config.yaml
num_hidden_layers: 8
hidden_size: 320
num_attention_heads: 5
num_key_value_heads: 5
head_dim: 64
intermediate_size: 1280
vocab_size: 32768
hidden_act: "gelu"
norm: "layernorm"
norm_place: "pre"
norm_eps: 1e-05
positions: "learned"
qk_norm: false
attn_scale: 0.125
bias: "all"
tie_word_embeddings: true
parallel_block: false
init: "normal"
init_std_qkv: 0.0278
init_std_o: 0.0345
init_std_up: 0.0398
init_std_down: 0.0398
optimizer: "soap_variant"
learning_rate: 0.00877
weight_decay: 0.0
lr_head: 0.00597
max_grad_norm: 1.0
warmup_steps: 200
schedule: "wsd"
decay_fraction: 1.0
decay_shape: "linear"
final_lr_fraction: 0.05
batch_tokens: 65536
max_seq_len: 1024
doc_mask: true
z_loss: 1e-05
train_tokens: 306100000
max_steps: 4671
dataset: "wikipedia_en"
Each number is 128 + 24 x the weight over its row's rms, rounded and kept within 0 to 255. Layers, rows and columns count from 0. The size above them is the row's rms in percent of the matrix's.

# layer 4 attention key, 320x320, rms 0.0278, rows 90-127, columns 192-255
size [ 83  87  87  85  90  79  75  78  89  85  81  81  85  80  80  88  88  84  86  79  88  87  86  83  79  74  82  81  85  88  79  90  83  83  86  81  75  92]
[[125 125  83 114 126  99 108 129 194  65 131 142 114 161 140 122 129 177 138 144 123 124 119 117 125 124 152 155 115 116 114 137 129 128 105 147 116 148 113 155 158 125 135  86 138 120 115 129  64 152 135 141 150  87 140 137 129 156 130 147 112 139  88 137]
 [136 103 103 120 138  94 161 109 146 138 159 126 140 123 104 101 124  98 137 159 132 140 155 125 133 152 102 110 115 128 172 126 123 112 115  99 152 108 145 110 105 189 117 156 120 132 110 136 122 150 129 124 167 134 129 113 117  99 116 112 147 111  61 121]
 [138 114 126 116  85 120 149 127 159  75  95 153 150 142 157 123  61 122 110 145 133 111 128 135 127  82 156 108 113 134 169 142 109 124 103 133 111 158 137 108 125 103 121 172 141  98 130 133 101 109 136 109 114 151 137 125 125 131 126 136 151 179 120 129]
 [145 122 143 123 171 115 140 135  80 145  88 107 120 141 137 137 139  74 107 139 112  98 172 161 121 116 123 119 121 139 134 149  99  93 120 129 138 136 158 126 112 119 100 176 129 144 117 139 108 115 137 118 121  96 127 171 175 144 116 150 137 138 131 102]
 [111  97 142 109 143  82 126 110 155 132 174 144 118 158 151  97 107 155 103 132 142 130 118 161 125 121  96 148  97 120 122  99 175 124 148  89 147 118 146 133 118 182  80 144 128 131 116 143 141 100 129 124 138 141  97 105  86 122  96 149 193 121 106  88]
 [133 109 130 151 146 121 100  87 123 101 149 145 157 124 115  93 159 220 164 131 138  91 108 158 130 147 126 140  94 164 118 130 126 130 130 107 135  97 122 102 137 168 143 157 120 124 134 125 131 126 139  78 133 120 138 135 115 131 138  64  99 132 115 105]
 [ 99 119  81 145  90 114 133 158 131 124 128 107 112 126  85  62 114 112 139 174 106 127 125 151 152 142  93 122 157 169  74 173  95  87 144 133 139 150 114 141 116  91 121 122 126 141 141 125 135 129 161 125 157 106 109 154 135 129 109 139 104 154 148 133]
 [101 132 133 112 130 153 103 149 116 154 132 109 116 183 162  97 112 101 116 106 111 114 129 141  89 153 118 167 135  89 120  88 129 142 171 131 147  92 144 177 104 113 153 144 127 131 162 169 156 107  64 125 147 135  92 154 106  95 152 160 133  96 126 110]
 [105 148 111 107 164 148 144 148 118 127  71 116 133 182  95 105 108 139 103  78 172 169 170 161 185 141 120  70 106 166 124 108 141 105 129 136 103 119 138 109 106 147 148 130 138 136  90 145 112 120 118 123 113 139 135 118 130 110 114 103 153 138 157 134]
 [130 166 137 112 139 138 153 143 112 116 164 103  67 128 123 107 132 131 141  84 100 105 131 101 117 138 173 111  97 153 119 116 107 136  85 118 111 135 138 109 124 100 129 122 180 155 137 117 149 129 109 149 119 164 147 117  92 140 138 125 131 139 117 136]
 [113 122 154 116  76 102 113 155 104 142 108 138 157 108 138 112 132 121 119 121 130 103 126 130 121 116 127 124 118 100 141 109 125 102 110 143 116 163 191 127 153 121 132 126 106 115 177 151 127 103 154 120 143 121 110 146 142 107 126 157 113 135 146 114]
 [110 103 107  98 147 114 122 141 134 123 144 146 111 118 120 173 116 152 198 152 175 138 112 140 107 128 110 177 111 160 148 106 163  97 111 106 122 146 119 111 154 113 160 119 138 119 153  89 145 132 138 192  92 128 158 121 130 118 134 162 166 132 137 128]
 [ 92 149 144  96 150 133  95  95 124 125 125  69 119 134 119 130 125 160 111 162 148 126 127 114 126  96 106 113 120 122  93 124 102 120 136 119 118 115 105 103 168 120  96  53 158 167 125 136 166 114 112 156 136 121 135  90 156 172 150 124 118 119  87 125]
 [123 140  93 161  94 143 119 147  82 148 153 126  89 123 133  98 119 134 146 140  86 165 127 161 165 103  78 151  99 119 123 148 174 124 128 121 121 107 134 137 139 147 149 135 113 117 128 163  95 192 161 162 143 141 134 143 134 153 121 142 110 150 128 113]
 [129 141 102 150 155 176 173 133 102 145 163 105 107 133 118 125 134 112 125  85 118 130 120 170 153 141 116  87 118 119 106 109  98 125 143 140 141 144  76 166 136 120  85 115 119 126 120  95 135 137 131 164 141 105 173  83 155  95 121 101  97 128 154 130]
 [113 114 107 106 136 103 119 128 158 105 114 113 122 155 133 134 120  96 163  99 120 110  87 110 126 121 106 163 150 127 147 200 115 119 133 121 150  95 123 123 115 122 121 152 102  87 155 163 104 148 149 154 140 177 149 129 115 135 144 148 177  97 140 102]
 [130 115 145 189  99 133 130 146 131 189 161 139 156 143 109  95 131 151 122 145 156 129 132 141 129 112  45 119 128 114 162  99 167 121 155 115 145 110 105 115 137 166 125 124 135 134 101 107 113 114 119 132 146 110 135 161 109 131 107  62  98  82 112 142]
 [118  77 127 140 105 156 122 123  94 108 147  97  99 157 107 104 128 120  79 125 147 177 161 165 117 133 143 148 201 145 131 164 106 156  82 114 149 121 133 131 136 137 129 133 153  98 104 152 128 152 150 154 151 122 167 138 134 140 139 131 124 124 170  99]
 [116 126 147 148 127 125 125 101 145 123 142 152 123 150 118 130  92 146  99 114 117 125 139 123 111 126 167 135 165 148 113 137  96 130  99  90 125 195 144 115 112 145 106 100 132 205 156 112 134 103 134 104 102 117 149 161 100 115 152  82 120 152 124 173]
 [142 158 126 134 126 158 137 113 139 126 120  91 114 144 146 121 111 105 127 128 116 121 151 137 147 133 138 134 166 117 150 151 136 152 139 153 139 134 145 161  67 149 119 114 146  67 124 116  90 135 138 118 129 117 152 163 129 132 142 116  98 129 147 144]
 [122 104 154  91 151 184 115 125 136 129 118 140 101 110 117 142 116  84 134 116 139 115 157 142 124 118  88 105 134 130 117 151 144 100 140 137  91 149 125 121 140  98 121 139 111 125 139 102 143 149 103 147 121 119 141  96 106 116 105 172 176 155 163 133]
 [171 117 113 108 146 101 143 136 146 106 127 129 100 112 132 134 123  96 114 107 142 123 133 160 168 152  52  75 146  94 173 137  86 130 141 180 120  86 110 110 133 149 109 139 136 157 121 132 145 145 111 101 110 145 130 134 119 172 119 140 154 167 121 142]
 [108 124 129 143  93 110 113 138 165 122  96 120 147 162 130 112 132 136 123 133  91 167 131 107 117 133 143 142  92  82 136 169 137 161 107 146 120 141 141 112 102 161 186 124 134 154 111 154  79 142 134 129 140 113 134 138 117 182  89  78 121 118 122 135]
 [117 153 138 133 137 130 135 151 130 144  95 135 153  99 123 153  91 121 117 113 135 111 125 106 137 111 160 157 155 128 107  89 152 121 127  69 112 144 130 134 126 116 118 126 123 109 155 109 163 103 141 157 148 183 139 175 160 114 136 131 134 148 103 118]
 [138  95 156 130 113 119 117 110 103  97  96 160 134 153 133 142 178 135 163 134 143 137 116 101 173  81 127  96 158  93 144 150 113  92 154 132 133 107 146 176  99 117 127 127 135  94 114 137 108 130 146 118 115 179 107  96 179 136 122 105 139 153  68  71]
 [112 131 117 132 111 155 141 147 154 151 228 144 125 154 136 108  96 150 164 129 192  94 119  84 118 143 109 145 126 148  75  98 152 149 118 162 125 161 150 140 141 102 169 122 143 121 176 163 149 122 128 109 173 135 153 135 135 143 127 154 106 118 109 137]
 [132 116 101 130  80 109 113 170 104 147 120 109 133 125 138 113  93 121 130 118 139 120 154 170 130 105 190 115 136 122 136 117 146 149 102 119 187 109 171 139 126 112  69 105  62 168 108 110 106 143 135 100 174 147 152 160 124 140 148 153 145 139 102 156]
 [111 101 187 108 134 128 100 118  92 118 115 126 107 147 170 123 130 140 120  85 132 134 123 125 170 148  77 116 175 130  92 108 101 106 159 129 137 138 117 111 158 137 154  74 110 134  99 163 146 108 109 137 131 160 178 140 118 159 120 144 138 116 132 123]
 [106 128 128 147 115 138 156 149 143  93 100 111 127 157 133 116 109 140 132 148 124 112 117  87 105 130 101 121 118 124 169 127 178 160 132 134 134 158 119  99  72  82  93 153 137 106 119 115 109  99 126 105 137 136 137 119 140 140 159 134 110 148  99 173]
 [139 124 100 140 116 152 142 123  79 135 120 110 123 138 168 111 167  96 100 124  88  94  66 132 114 170 146  65  82 128 104 127 109 125 170 159 185 106 127 171 152 120 117 131 107 125 124 149  94 128 111 153 146 187 142 123 154 129 140  74 146 110 121 151]
 [137 113 150 109 143  81 105  83  92 173 119 157 150 101 116 158 136 117 202  84 137  96 102 126 106 146 148 115 106 155 110  90 111 126 148 126 135 157 116 147 159  92 153 146  95 105 129 114 106  99 106 140  73 111 129 124 130  92 157 154 105 126 154  99]
 [102 177 127  91 160 133 126 144 143 138 128 121 141 141 128 154 138 138 135  84 122  72 135 151 102 134 104 118 134 176 120 141 113 119 138 164 104 100 101 112 114 142 159 141 140 120 102 146 114  66 124 155  83 139 130 167 166  55 160 147 158 140 134 151]
 [148 116 157 129 161 144 110 132 105 141 172 115 156 126 140 160 166 123 114 156 140  80 128 106  95 103 153 121 137 145 121 131 169 107 120 119  85 125 140 157 134 116 112 142 122 144 128 132  96 117 106 148 133 165 126  96 102 109 100 204 130 105 128  87]
 [144 122 190 107 136 163 106 111  97 137  99 147 147 146 143 139 106 129 132 151 177 129 174 140 113 121 163 129  88 171 157 118  92 129 131  81 153 158 131 117 138 119 105 115 102 168 134 110 140 122 111 101  73 121 162 119 132 130 130 124 159 162 122 102]
 [151 163 166  91 147 108 134 152 143 144 144 104 123 159 105 133 120 156 118 134 141 114 165 130 126 122 140 128 130 127 134 149 131  87  78 133  90 158 149 104 136 120 125 108 149  98 124 150 151  98 139 165 131 117 167  55 105 144  90 132 121 174 129 135]
 [ 87 104 133 159 145 150 128 142  94 117 134 130 112  91 129 114 184 155  93 122  73 102 180 141 138 190 140  86 142 157 100 142 147 103 135 119 156 106 137 101 147 139 140 109 110 126 110 126  81 131 116 122 139 120 159 154  99 166 161 131 127 114 146 146]
 [113 194 112 140 143 113 125 132 114 115 139 106 129  91 121 111 177  91 136  89 126 110 103 139 125 126 139 150 125 151 157 128  69 145 127  84 114 110 152 144 101 112 127 121  90 135 166 106 183  59 146 129 137 152 127 123  86 101 141 164 126 155 147 142]
 [102 124 167 153 137 153 126 145 122 149 121 158 111 187 114 137 139 123  99 104 101 158 100 155 106 127 144 151  95  92 147 140 134 105 166 136 147 146 120  81 112 139 146 140 122 154 137 142 128 133 119 135 111 132 104 147 219 107 122 157 129 128 107 114]]
# layer 4 attention query, 320x320, rms 0.0277, rows 91-127, columns 192-255
size [ 82  80  80  80  72  73  81  87  80  75  79  79  77  78  83  81  78  80  79  82  84  81  80  78  73  79  79  81  85  79  82  78  82  85  78  72  89]
[[149 118 107 133 113 137 120 160  83 151 140 150 103  93 144  94 133 178 150  97 145 147 111 139 121 137  75 127 166 133  98 163 111 148  86 130 144 144 140 156 103 176 101 116 120 134 108 102 165 127 127 105 131 132 101 126 125 102 121 118 156 104 111 123]
 [ 74 133  89 101 143 113 114 163 156 117 113 100 111 189 162 123 107 112 138 142  97 127 150 131 123  78 146 112 145 159 127 124  97 138  78 107 128 121 181 103 149 123 139 146 136 102 154  87 119  62 111 131 116  82 115 111 127 122 183 143 111 135 150 112]
 [161 152 154 138 128 116 128 111  95 132  96 115 129 133  92 147 143 117 143 132 170  62 151 128 115 114 133 122 106 146 110  89  78 118 145  93  89 129 139 115 125 185  91 145 120 129 142 119 102 143 106 117 123  87  95 146 151 147 124 134 152 130 105 125]
 [101 127 182 127 134  84 129  68 134 154 156 100 138 117 144 169 120 179 139 131 169 131 124 173 107 145 119  95 143 162 115 127 111 112 154  76  92 146 129 129 152 177 137 147 110 138 138 144 123 121 128 126 107 110  53 104 119 118 107 113 138 147 130 108]
 [102  94  97 120 129 110 163 127 159 114 138 171 144 116 149 127 117 161 143 131 201 124 136 107 168 118 142 125  84 133 111 142 119 120  92 125 110 161 179 112 162 132 122 132 108  73 162 115 164 110 152 117 144  78 124 121 127 148 143  85  91 146 133 122]
 [143 138 130 132  85 131 136 125 119 125  96  92 123 110 137  95 186 122 117 182 119 132 162 128 119  82  87 141 164 116  95 119 144 135 191 128 122 130 121 148 142 139 120 123 165 106  82 124 124 125 142 124 169 152 150 106 116 195 132 120 102 126 122 134]
 [130 124 133 132 168 124 107 121  90 111 159 157 171 158 131 141 158  93 114  98  99 154  88 171 100 181 105 146 150  93  94 107 126  83 103 130 118 107 116 167  97 122 108 136 123 124 144 133 117 122  84  99 143 152 136 109 120 122 151 117 112 111 152 139]
 [135  90 105  85 144 182  88 153 112 118 116 129 149 183 102 129  80 122 118 101 149 154 143 106 165  97 139 106 124 149 100 128 117 142 127 102 125 126 140  88 147 184  97  98 156 157 153 137 134 120 132 165 139 109 142  82 123 101 119 134 162 131 162 111]
 [139 151 146 137 123 132 133 137 114 104 168 120  96 160 129 108 102 127 103  95 138 126 143 116  94 106 132 129 112 149 108 151 108  84 112 133 148 111 141 129 155 147 100 145 124 121 108 155 173 132 163 151 112 170  77 145 119 159 124 126 118 173 103 161]
 [108 101 156  99 116  80 109 135 123 101 129 144 134 138 136 123 160 195 146 128 109 107 148 147 123  86 156 148 108 124 130 126 148  97 134 155 103 138 140 145 149  90 110 122  97 130 151 159 136 128  93  83 169 112 147 133 167 143 176 162 135 122 127 119]
 [113 107 148 142 114 111 138 130 162 107 153 130 107  78 157 179 101 105 124 128 138 152 197 148 138 152 112 148 115 141 129 109 165 105 139 145 176 158 148  83 104  75 139 101 105 106 147  86 136 106 127 164 138 110 147  98 103 118 125 155 156 122 171 122]
 [150 123  88 134 155 144 122 151 117 121 113 113 104 126 111 142 119 135  99 146 140 148 133 137 167 122  99  98 161 126 148 137 154  73 149 123  83 192 119 134 139 143 130 105 112 143  90 149 152  84 120 144 169 156 178 106 104 210  72 118 159 123  73 124]
 [150 111 103 106 137 119 132 155  75 141 136 134 128  80 119 176 147 117 108 146 120 143  99 127 126  50  93 154 112 134 123 145 151 121 138  86 118 100 109 120 157 112 127 140 114 128 107 101  81 155 138 140 147 139 115 131 123 131 161 122 114  98 157 110]
 [138 155  88 102 111 143 102 105 108 124 133  81 155 147 150 116 113 137 161 116 135 100 112 153 143 118 158 116 107 130 110 111 141 117 125 151 143 134 138 116 111  87 104 143 128 142  93 127 142 145 128 141 137 135 114  94 107 120 123 134 129 101  97 143]
 [142 120 135 102 124  61 148 125 153 104 112 110 138 136 110 122 132 141 155 147  95  89  83  69 152 127  92 138  93 122 188 125 183 103 139 119 151 109  89 139 106 138 127 149 102  77 126 154 146 126 135 126 163 191  75 135 129 122  95 132 160  97 110 128]
 [170 161  99 150 142 139 123 131 128 141  92 124 154  95 124 133 101 122 108 135 123 110 136 112 150 119  80  77 179  88 133 103 109 153 115 153 125 109 143 123 143 160 162  98 128 141 128 117  79 131 103 152 148 154 129 163 149 129 158  92  93 141  93 152]
 [142  89  79 140  99 133 135 105 126 160 112 103 146 112  85  74 117  56 140 122 146 142 127 152 111 121 148 153 155 176 142 193 130 112 108 114 153 116 111 166 136 136 156 128 106 105 143 149 108 123 130 176 152 148 127  90 134 136 157 119 150 133 175 122]
 [ 97 122 117 147 156 103  90 162 124 103 152 106 105 132 112 119 136 111 122 145  96 129 157 147 105  80 130 101 158 142 141 127 121 136 116 179 132 197  83 112 116 129 116 154 118 148 132 143 145 116 142 142 132 126 149 186  84 114 112 160 119 176  93  96]
 [145 146 124  98 188 114 125 123  89 111 131  84 155 147 124 124 147  99 112 115 157 158 143 152 127 133 132 108 163 126 170 127  96 133 132 110 157 103 131 109 142 159 100 142 149 106 122  91  72 134 146  69 137 133  95 109 137 142 145 155 123 164 137 131]
 [158 125 138 125 137 136 146 100 110 116 155 163 126 119 140 123 133 106 128 124 103 108 144 150 129 104 127  86 104 156 137 116 160 129 145 123 111 132 148 134 127 105 127 170  93 127  90 102 147 132 127 155 168 152 154  83 134 139 122 104 159 138 115 130]
 [133 164 126 112 145 109 145 143 156 129 100 110 107  95 126 147 160 100 111 128 135 150 126 125 168 152 134 136 120 117 168 123  42 115 104 104  90 101  97 110 119 154 151 110 137 142 103 136 127 143 128 144 101 154 136 151  97 173 141  78 179 112 110 144]
 [105 127  98 119 139 122 101 127 143 127 123 122 123 108  80 176 117 134  88 177  87 164 140 122 108 142 120 118 147 124 156 115 133 152 105 116 154 179 103 110 148  92 130  85 133 124 106 138  68 128 155 140 140 135 167 187  87 141 116 110 122 150 143 106]
 [ 97 115 116 144 191 115 155 128 145  99 123 142 121 136 167 150 101 114 150 109 153 121 144 127 143 123 136  75 162 136 131 133 156 145 130 133 131 118 121 113  99 129 110 144  86 125 117 138 132 127 150 122 106 151 114 159 149 108 130 143 134 181 135 123]
 [101 134 126 150  96 153 157 149 132 107  83 145 128 138 126 165 124 107 164  90 115 132  92 110 155 150 113 132 114 126 178 141 138 118 112 112 156 138 116 126  77 152 140 144 155 121 129 123 117 142 135 159 143  79 170 148 137 126 115 110 120  85 102 101]
 [101 118 122 160 127 146 143 141 162 127 170 141 113 153 130  77 157 144 108 159 114  85 142  75  95 107 142 124 117 125  57 100 201 122 129 105 143 144 134 138 120  96 143 167 110 162 107 154 118 116 104 171 149 120 120 137 130 154 116 175 134 124 118 175]
 [ 97 132 134  87 140  90 131 118 132 139 121 141 134  99 136  95  95 146 178 125 117 117 138  95  87 138 135 159 158 147 142  87 107 142 144 145 136 137 159 113 107 110 117 103  90 128 116 131 125 138 123  85  90 101 203 146 134 131 132 129 144 140 122 136]
 [125 116 164 157 138 146 132 178 109  97 140 119 113 147 133 155 121 119 120  93 100 177 104 124 137 155  93 136 104 145  87 131 101  79 136  82  94 120 117 107 183 111 128 122 133 124 106 113 140 118 165  86 133 110 156 103 111 106 112 162 135 157 135 126]
 [129 130 124 109 115 117 137 150 158 137  94 159 125 151 122 127  95 173 148 153 155 125 111 106 127 102 153 177 150 127 127  77 160 148 140 150 155 112 124 122 148 110 127 173 163 141 128 117 100 117 115 152 124 137 167 119 109 180 150 115 156 113  74 143]
 [102 162 144 127 141 150 131 117  87 119 130 123 126  84 137 135 142  96 128 151 124  92 142  86 156 131 121 110 137 118  75  90 118 143 156 156 163 137 124 148 137  96 120 115 149 131 137 141 124 146  84 154 132 106 157  88 146 110 101  92 101  89 115 137]
 [180 111 150 105 108 119 142 150  96 157 144 148 111 138 136 123 140 106 171  84 172 151  95 134 110 169  68 106 126 113 125 109 143 124 162 149 135 108 122 119 155 145 109 111 120  92 136 111 159 105 109  99 156 149  95 129 142 157 146 182 114 151 124  96]
 [118 126 138 115 143 162 111 128 124 111 112 132 115 140 115 114 160 133 134  74 144  86 137  77 140 159 111 138 153 147  95 145 115 119 134 127 119 105 104 110 111 144 103 123 139 157 149 136 133  88  98 129 128 157 127 144 131 108 162 139 132 160 152 124]
 [129 125 137 152 158 145 109 136 129 164 156 119 123 113 162 143 158 129 120 182  78 140 109  75  85  93 207  99  63 126  97 136 179 132 113 126 125 118 115 176 132 112 115 111 113  90 135  93 108 149 111 135 134 142 166 116 124 112 101 130 142 116 118 118]
 [128 132 164 101 124 162 165 162 127  95 102 145 150 141 127 168 112 142 126 125 121 153 170 185 156  59 151 162 150 113 119 114  99 106 144 140 145 167 125 101 115 123 131 119 144 172 101 100 152 130 133 102 102 119 135  77 148  85 126 128 117 140 145 103]
 [205 148 134 166  94  88 122 142 149 176 109 125 151 127 114 138 129 117 108 143 129 140 137 137 112 132 144 130 125 130 154 132 158 153 113 101 111 137 108 127 140 102 133 123 126 108 113 187 137 120 126 169 128 175 122  85 114 124 147 135 126 104 130 127]
 [126 128 120 144 132 136 121 178 147 124 117  81 113  95 112 117 123 152 140 135 183  99 137 117 172 123 116 111  53 112 110 141 109 117 109 155 147 109 142 128 191 144 155 115 137 127 190 123 153 150 151 137 171 131 132 170 146 132 161  65 154 148  98 151]
 [108 173 118 168 126  89  78 152 120 106 125 141 142 109 128 146 151 136 147 147 149 113 101  98 154  98 158 158 127  98 192 145 121 146 116 149 162 117 159 101  96 105 127 131 110 131 155  80 172 103  99  85 142 175 126 139 121  83 109 127 114 129 114 141]
 [120 115 127 164 105 159 129  98 113 119  92 159 120 175 134  98 166 147 128 118  99 144  93 115 133 124 146 155 106  96 134  86  92 117 179 106 145 135 155 127 132 113 123 150 143 158 154 138 161 133 137 135 147 174 100 133 132 121 140 102 108  91 114  89]]
# layer 4 attention value, 320x320, rms 0.0279, rows 64-78, columns 192-255
size [108 100  95  98  95  97  98  92  97 102  97  98  96  99  92]
[[104 121  98 168  86 128  57  86 157 129 169 122 123 175 107 118 150 102 139 117 135 119 181 129 106  83 165  75 117 101 130 152  89  88 117 144 119 140 114  79 122 164 120 140 104 121 157 117 131 142 168 143  92 110  87 116 125  83 120 150 106 111 163 106]
 [150 100 115 130 121 146 124 153 142 156 124 189  78 143 132 138 104 138  99 180 110 110 134 113  91 128 103 190 124 119 137  74 132 116 105 142 165 112 110 162 139 142  77 174 107 149 174 100  87 151 149 121 106 101 116 145 153 139  95 145 124 131 146  88]
 [140 113 135 102 119 115 131 116 153 128 151 169 141 135 130  92 132 117 152  94 143 138 114 140 127 134 107 153 148 152 122 139 188 122 132 188  97  98 113 114 125  98  80 140 122 123 120 112 194 126 157 108 132  96 122 127 158 128 148  90 115 137 117 102]
 [116 138 149 141  77 164 140 132 112 138 176 111 144 149 102 156 145 162 129 141 192 151  60 120 116 148 124 109 170 154 133  85 116 122  55 141 132 130 160 106 133 108 132 110 123 157  96 152 139 119 165 142 149 121 140 157 109  92 123 117 107 143 158 125]
 [137 137 126 176 101 143 114 118 127 133 163 135 105 138 177 141 102 134  90 124 128 158 158 114 146 124 123 100 138 114 138 100 163 132 120  63 141 152 115 144 134 109 149 147 135 101 158 156 123 156 110  99 153 133 109 121 123 154 128 175 164  81 135 164]
 [143 105 159 125 101 199 161 131 111 156 131 132 163 102 132  90 130 131 102 147 112 116 135 116 135 141 158 127 105 104 175 159 103 151 111 143  97 118 144 149 147 121 160  96 125 152  75 147 131 174 143 145 159 123 150 106 153 138 163 127 137  76 154 154]
 [129 156 161 133 119 112  86 119 151 153 131 119 124 113  92 142 138 130 138 137 152 120 161 121 146 111 171 119  78 151 129  94 116 142 169 112 179 115  96 123 147  75 133 153 103 112 106  95 116 155 166 123 117 170 139 111  77 160 146 140  98 111 116 114]
 [127 177 127 127 134 131 136 132 107 151 191 171 133 110 106 119 156 112 162  60 104 146 113 138 156 138 100 121 104 152 145 171 103 140 134 164 112  85 152 157 173 160 137 186  99  99 120 110 131 154 128 129 127 141 120 128 134 103 156  93 120 153 144 139]
 [142 160 102 103 127 119 104 133 126 103  90 153 132 126 166 144 105 139 117 154 117 137 143  95 122 118 146 196 126 138 147 126  85  62 127 120 129  97 133 170 153 110 119 169 138 144 115 142 106 105 141 186 132  95  79 142 122 159 129 123 149  86 123 111]
 [139  95 116 166 166 155 141 116 125  94 132  84 130 149  70 107 142 139 171  82 107 170 127 120 125 137 120 104 163 149 127  72 114 110 148 127 118 175 111 119 131 126 135 159 123 126 110 153 156 127 184 109  80  90 153 104 141 171 121  79 123 150 124 170]
 [154  99 115 181 139 154 120  93 112  90 143 128 137 146 148 170  63 130 143  99 161 164 122  92 169 169 145 120 151 150  96 167 127 129  92 153 143 155 156 118 140 138 103 125 162  86 114 125 155 150 115 140 108 119 122  99 167  91 110 117 124 145 106  90]
 [129 163 152 126 112 175 191 110  86 142 120 129 132 116 165 118 122 132 116 124 143 107 123 197 133  99 150 127 165  89 129 151 120 123 128  81 130 169 170 132 130 133 102 169 143 141 166 138 129 138 138 104 106 178 140 137 115 145 142 126 131 125 156 142]
 [166 135  93 130 144 137 192 123 114 147  95 121 149 103 165 110 107  98 154 105 126 105 120 126 171 105 162 166 133 170 160 111 181 113 154  96 151 132 113 101 132 107 106 127 109 153 121 152 112 134 128  97 126 147 139  99 135 137 134 118 153 122 164 132]
 [ 91 143 118 160 148 122 147 115 128  89 132 108 156 137 122 127  95 144  86 118 148 127 100 126 118 142  93 116 142 119 152 153 110 151 161 182 123 119  85 130 173 149 142 143 119 104 127 158 121 109 119 117 130 102 110 121 108 156 100 100 114 119 105 164]
 [113 118 169 122 138 146 145 106 144 116  54 169 126 160 136 173 196 170 135 132 132  99 115 110 125 111 148 139 110 121 132 156 120 143 101 147 115 130 137 158 110 100  99 101 103 130 139 158 102 126 126  81  98 173 148 113 112 138 103 131 127 113 171  89]]
# layer 4 attention output (transposed), 320x320, rms 0.0346, rows 64-78, columns 192-255
size [101  94  96  94  91  95  95  90  93 104 104  95  95  93  96]
[[ 96 141 151 139 164 125 168 155  91 137 103 147 112  88 117 134  99 141 141 164 120 131  60 112 170 134  94 160 142 139 130 110 134 167 145 146 161 120 125 132 142  95 120 123 126 122 101 129 109 118 102  75 128 114 143 136 125 111  93  96 134 125 124 118]
 [138 154 149  97 142 160 143 142 121 149 125  88 161 128 106 120 136 115 141 121 136 122  91  91 199 138 119  91 112 121 158 176 134 134 138 103 132 151 118 110 158  92 113 129 167  87 118 141 190  75 171 154 139 136 150 160 140 130 151 153 141 118  76 147]
 [139 126 129 164 143 132 134 158 125 171 120  70 111 156 118 159 115 135 124 156  96 116 125 116 117 175 104 101  72 106 138 120  88  96 104  92 158  84 128 183 139 132 154 135 138 115 113 133  75  94  95 101 146 143 110 154 128 127 166 159  95 134 181 136]
 [138 140 126 126 158  76 125 108 145 134 120 108 164 125 158 136 120 102 124 103  27 112 139 140 109 130 140 149  95 143 144 143 127 120 158 135 135  89 112 128 121 143 165 124  81 129 148 107 111 155 114 111 145 135 120  93 159 133 110 151 103 146 110 151]
 [120 106 161 130 155 111  90 179 114 145  97 118 140 133 116 118 148 139 182 146 129 101 123 153 150 112 159 146 129 133 127 172 105 122 105 144 134 116 120 138 117 103 110  89 113 134 123 157 157  99 159 155 151  98 131 119 137 118 132 106 126 187 113 118]
 [142 163 119 138 165  91 132  98 112  90 127 157 123 138 130 170 107 162 117  81  81 137 108 165 114  89 108 145 129  97  82  87 179 128 139 145 161 145 146 103 121 112  80 142 111 118 136 130  92 142 131 143 109 129 106 133 131 116  95  88 111 193 104 117]
 [135  97 114 121 105 122 153 141  97 126 104 149 119 121 124 130 138 160 101 138 121 140 107 121 134 137 132 151 126 123 136 162 193 115 103 140 106 141 109 149 129 167 144 139 152 120 123 195 152 120  51 125 133 118  97 127 153 125 105 101 167 101 132 114]
 [109  97  97  91 111 143 151 129 168 112 118 109  92 159 157 135  91 138 154 177 125 144 109  90 103 167 134 110 162 119 130  85 133 159 129 144 167 191 130 112 120 125 112  79 156  89 139 133 112  98 131 126 107 126 149 128 117 151 121 149 113 116 109 133]
 [134 139 156 130 133 116 123 122 150 146 163 104 148 114  85  88 122 121 141  87 125 101 130 148 121 116 109  64 142 128 114 136 162 170 135 151 101 156 111  80 152 138 152 107 157 117 130 138 127 142 125  91 127 133 147 128 138  82 126 157 137 160 117 118]
 [121 101 142  77 117 117  96 147  93 131 119 134 122 118 191 187 153 150 126 157 142 125 124 103 171 131 153 138  90 140 132 129 131 126 123 105 106 107 122 152 122 114 124 142 109 107 139 109  95 131 107 107 173 134  61 140 114 118 159 185 130 115 112  89]
 [ 97 132 135 104 137  90 117 116 107 151 125 101 138 131 127  99 175 107 119 159 126 115 127  96  95 104 119 128 111 101 138  98 151 138 164 108 128 110 131 103 119 113 119 102 114 153 119 117  80  75 138 121 142 112 142 114 100 172 154 181 135 118 149 120]
 [100  70 133 122 158 112 109 136 160 112 139 127  85 160 134 163 124 124 137 142 119 137 166  40 101 120 145 107 119 141 124 141 132  87 125 130 116 116  93 136 102 109 113 124 116 114 147 128 130 110 138 141 161 120 129 124  78 121  88 130 119 155 144 130]
 [102 133 138 147 108 129  93 152 119  93 142 164  92 147  95 123 143 137 104 144 136 180 168 120 103 129 116  99 129 104 156 156  91 102 129 125 113 172 107 123 146  81 127  95 177  96 135 130 143 107 104 104 167  70  78 122  94 137 121 147 111 122  88 140]
 [120 124 140  97 114 130 154 115 137 137 139 117 122  93 103 115 102 126 149 139  99 187 108 101 105 120 169 138 133 122 135  71 155 116 120  92 148 148 200 114 127 111 126 141 127 104 122 104 129  99 147 141 141 120 129 130 150 135 129 122 114 140 152 114]
 [137 135 115 139  68  99 123 117 140 115 153 120 115  62 140 113  72 137 154 118 120  97 153 124 127 186 127 109 126 135  98 143 154 108 133 121 157 162 109 121 173 136 148 161 126 176 124 149 131 144 122 149 114 121 125 167 108 107 147 137 123 110 124 150]]